Part of a small language model's weights.
Architecture: RMSNorm after each block, rotary positions, no biases in attention or MLP, untied embeddings, normalized queries and keys.
Each number is 500 + 40 x the weight over its row's rms, rounded and kept within 0 to 999. Layers, rows and columns count from 0. Numbers have three digits each. The size before them is the row's rms in percent of the matrix's.

# layer 5 MLP down (transposed), 704x256, rms 0.0792, rows 379-386, columns 128-255
097:353492473456432490532518508498532530444534526528513488541462461506536578492462507508406483500512525462476518541488511508458463538439485488458444488588593430487569484436504476539471521487543447518482604489501502535563475476479508538547476547504515442493547488482566532497490487512527475476484586488458463480525533533529569524528451485448471483520479488460534427580411469484453421518444
097:488508501463474466588512437512532486504496530474491457546465445511521468525523440466591550502483558500525478525472505536563458484435488546484449418469485475529586423528421455423582487523486488452543482462470458522543462519472542516511553457497503481493450488489482554518482431552570476493495451508437540446607498529528469480560505510515544535546440456469545523530463472465534427531518
103:502512466535474638503520502566474508568490499482492495468506514433497502550475510429494517581507468486483453484496469483509524544406503470499559451512439521518519488542539469470473476517546504458470500509540499478493470447495517518505441456447486525517534541465453522429559503432533508538511509546484509461489510599439509388570498479495480486463475493496506523499473526476496542413529
099:520473506538445535575454538430420496474488483488471546486501526528569525451455483549420496496492507559485546575508471403564516440508519522507417508500474538521482475541526498417540575507469496509482531500542554500545539517446504430519533560501504602489506518518503504493501446539576468496510489511528503539511529467477530423519512467593492525511521529547562536490444411458451507547457
095:439465507476547487504538564570497458519478532509462436574474502534454562426493493520517523489533494480496496547535429527543539479535513399543525451440427501575554507543465528508516520592468488546389522489538528514464550488511489523476533474509543515559571517547510507448560434518476528591471438458498494562458446489407472540513450468489495470513478519505518566553461498592616596506504
103:495493583477549485500507510458470510580520441467613487526558463461502495481542504541457542531502510519486509540388486563558562549540550479453519510513459533493483524479563494586530451560549479503485415492433501454510485493443430541488470486473583581500517472484544500550488517488495489472442500484496504463510506553476507558486489527516466462498500498516501522432525489528494546436484
099:514359489485444471531534543487504492481530484476476465521552502539496481457461535551527424498491467469494463490496512554472525466477497594490481403474528358556536546498530549463474513480432482443511504533502453496524456474445417491485484495501450541537499475519567557565528472504480498583479531457484549460561477502579438504480433477371528525491473519461519488461517451459517436462519
101:482508509497479521578470431528513473504417516473503531472481540506578469556543432550516460460475540515446530513582494525513516452488490421482594553529516468565521402556585493473537428498490506444496521538523482521440479490520519467494456545550480484508489402588527532464541506573498539460467546538590513496477522473473470468519418487519532472535467473410556468483495488446482513526447
# layer 5 MLP gate, 704x256, rms 0.14, rows 380-386, columns 128-255
098:572522471553495414461493519492499483533494523477556501458491485558485463516520493432544506474480541460557449488531468524526479526514461506500470572463470490494565549495588505590570479475457468522519453505514501452539491501410505473519460509484500488533505521450525540476498429550495513516512489526432484492509382540525479513540485504488459600500510490498503529527467499491536540509498
101:532531546495457493571471520478531511483585581560508509538512518503478406516574402511561510456580480454469456575541495444536525497496485528555554467530448469465506505556543529506485524470478460505548547458533459461520441475498521584540481456570503433530541485480441497471485534582462482529560479443506543496495434502533451436434479470574499497507457520495502480459464462547482540551525
100:586427539496498512486590470433463477556524526503527544502517479444531477483481505494524491574479507531462512490504471493483551510475478512536466528469529527479430521477467454432553566407456541481524559479499476530535487533578496483414520552534531573502456492517414505518460469516558508508478445538523465493540490501504532532540522455507513536484534464531471429554560488452507531477509
094:560484518498428563486524475535492486468516481519456503513391497450457456469523486488521521536488476523468491436461467497465499461451487544508525514486479493508478487501509519529540412463489511469536477489514539522562544444531497513556556474456536543461496563579424514473508523612437563519494430450521538463485557468570494523442507514500523570525422483566536551426519544560496461564435
103:496570441460526474512442470522557427481477485514556493533535511505577485544507453503482514404481526477477519547516490467494503491478498565522463443473504512520531545456546515494515526420541507498481434515535468520440559521515549510423465523543562536547477519397495512451485461462499516502463479432496521457484518499529435533520487482461547533513542500456490503507555498484538552416504
098:517483561523492476551433484505520512510520517575494466490455552438507475519569499521477491486555455527530473455503588541479567455504442534539493419565526485451535426451440474468511446475483472529500514495478539518550607483501522504492560480559496442495506541579547527502515528486514478434502453485458507460502455504477495448470581471517532430428474526500463468534492519487440508466492
104:502498456475485512568479502577502502490445529521523569489490579429525453530516539504553438520503425492495471491516491480535500454475456492517531472476489500587528426550499490487486425499491477499432507516424487499451503477519510496441443520503554472527455450526449547522460522494458500483469524463557460512493505432462486497518513563464463547453559461473492484467485392442533438490488
# layer 5 MLP up, 704x256, rms 0.148, rows 380-386, columns 128-255
096:499552492508448516544502482478481541548459530518476455533548478561556514535495448461448565559488458485506596484527468445448507471549497461515581554482497426490442478521558570502472506513443512460444507479563507429550475489551453484533538477414417379517537428473396547518508526513501482525451494452518487513489433454443546504513551487474543505527504501519499486438452452488498497513569
103:455498562511551427459499419463510478433476449544442497513430509493495437499597505534516487425403506562489573476478495483519477529519475523505469555544543486508459483501508522500514534417502484507492526453387504483471570493444503477458566519520508530513475469451533479527462447584566530481532498480513490450480514460544498511567538549483468511494469529487518467501474507493580503503476
096:522467494525454478513494535530539502440538560469455497473589454505508510484502511442453479479549449498432433500470498528477512421527514486494542503492507471497553560527515489437494493526462481488497530510434522489578505483530509504479475490553433482452532455537445457479586541432428506462541542468486551473472491538479492547421540471505558528530493453422529444527537508522509510493512
092:529441503545442491481458458505460539533517483439519499510533490536516485538550498475550481501474453461529425595443484490546466492517519486424496494556522474490448461469600431505520527430467537471480479515463437501506534469427566527451544507474412484447465553458463483471505556527527485460529596506445474452516482526570498516487525521513626464472555469508507446504579471435492485478454
103:478481468515496478547460485459517562421473497557550501496452450536465539527491517458517508512525490506554530590405522527464487536507485542499507542503518477445482470478508483517477535543495501494494539529538551478541492511469498431506486477424449423516508617542511540524488492507433539479440485534491481464454504485479501520505478488516541480462526648544534617519513518498502515513517
101:462496523561535535497487458544497510517535485534554550520448501479490463481545529486561511508411473541478456506504497480423534527547569565502553495480447546453490467560552498446447512525478474538495571462455521452511508527472470476513495481534617554496566519474526558435471537391442527392475442562465467573442474448379553528486565513524467524480568517567493531571460429497499574472537
104:503514484530561441521442489474482528393461510482464463533552478489476498502463532481535459509447489496531452483523514496471477501405494548499487582553480498512515606490483433546484543494592426535508540489510526486477502496546601523534513448526503503488532510457434532466460531491517410453460458546483487586547486516520363495480524531492472480450495553496450547498479435508518558554460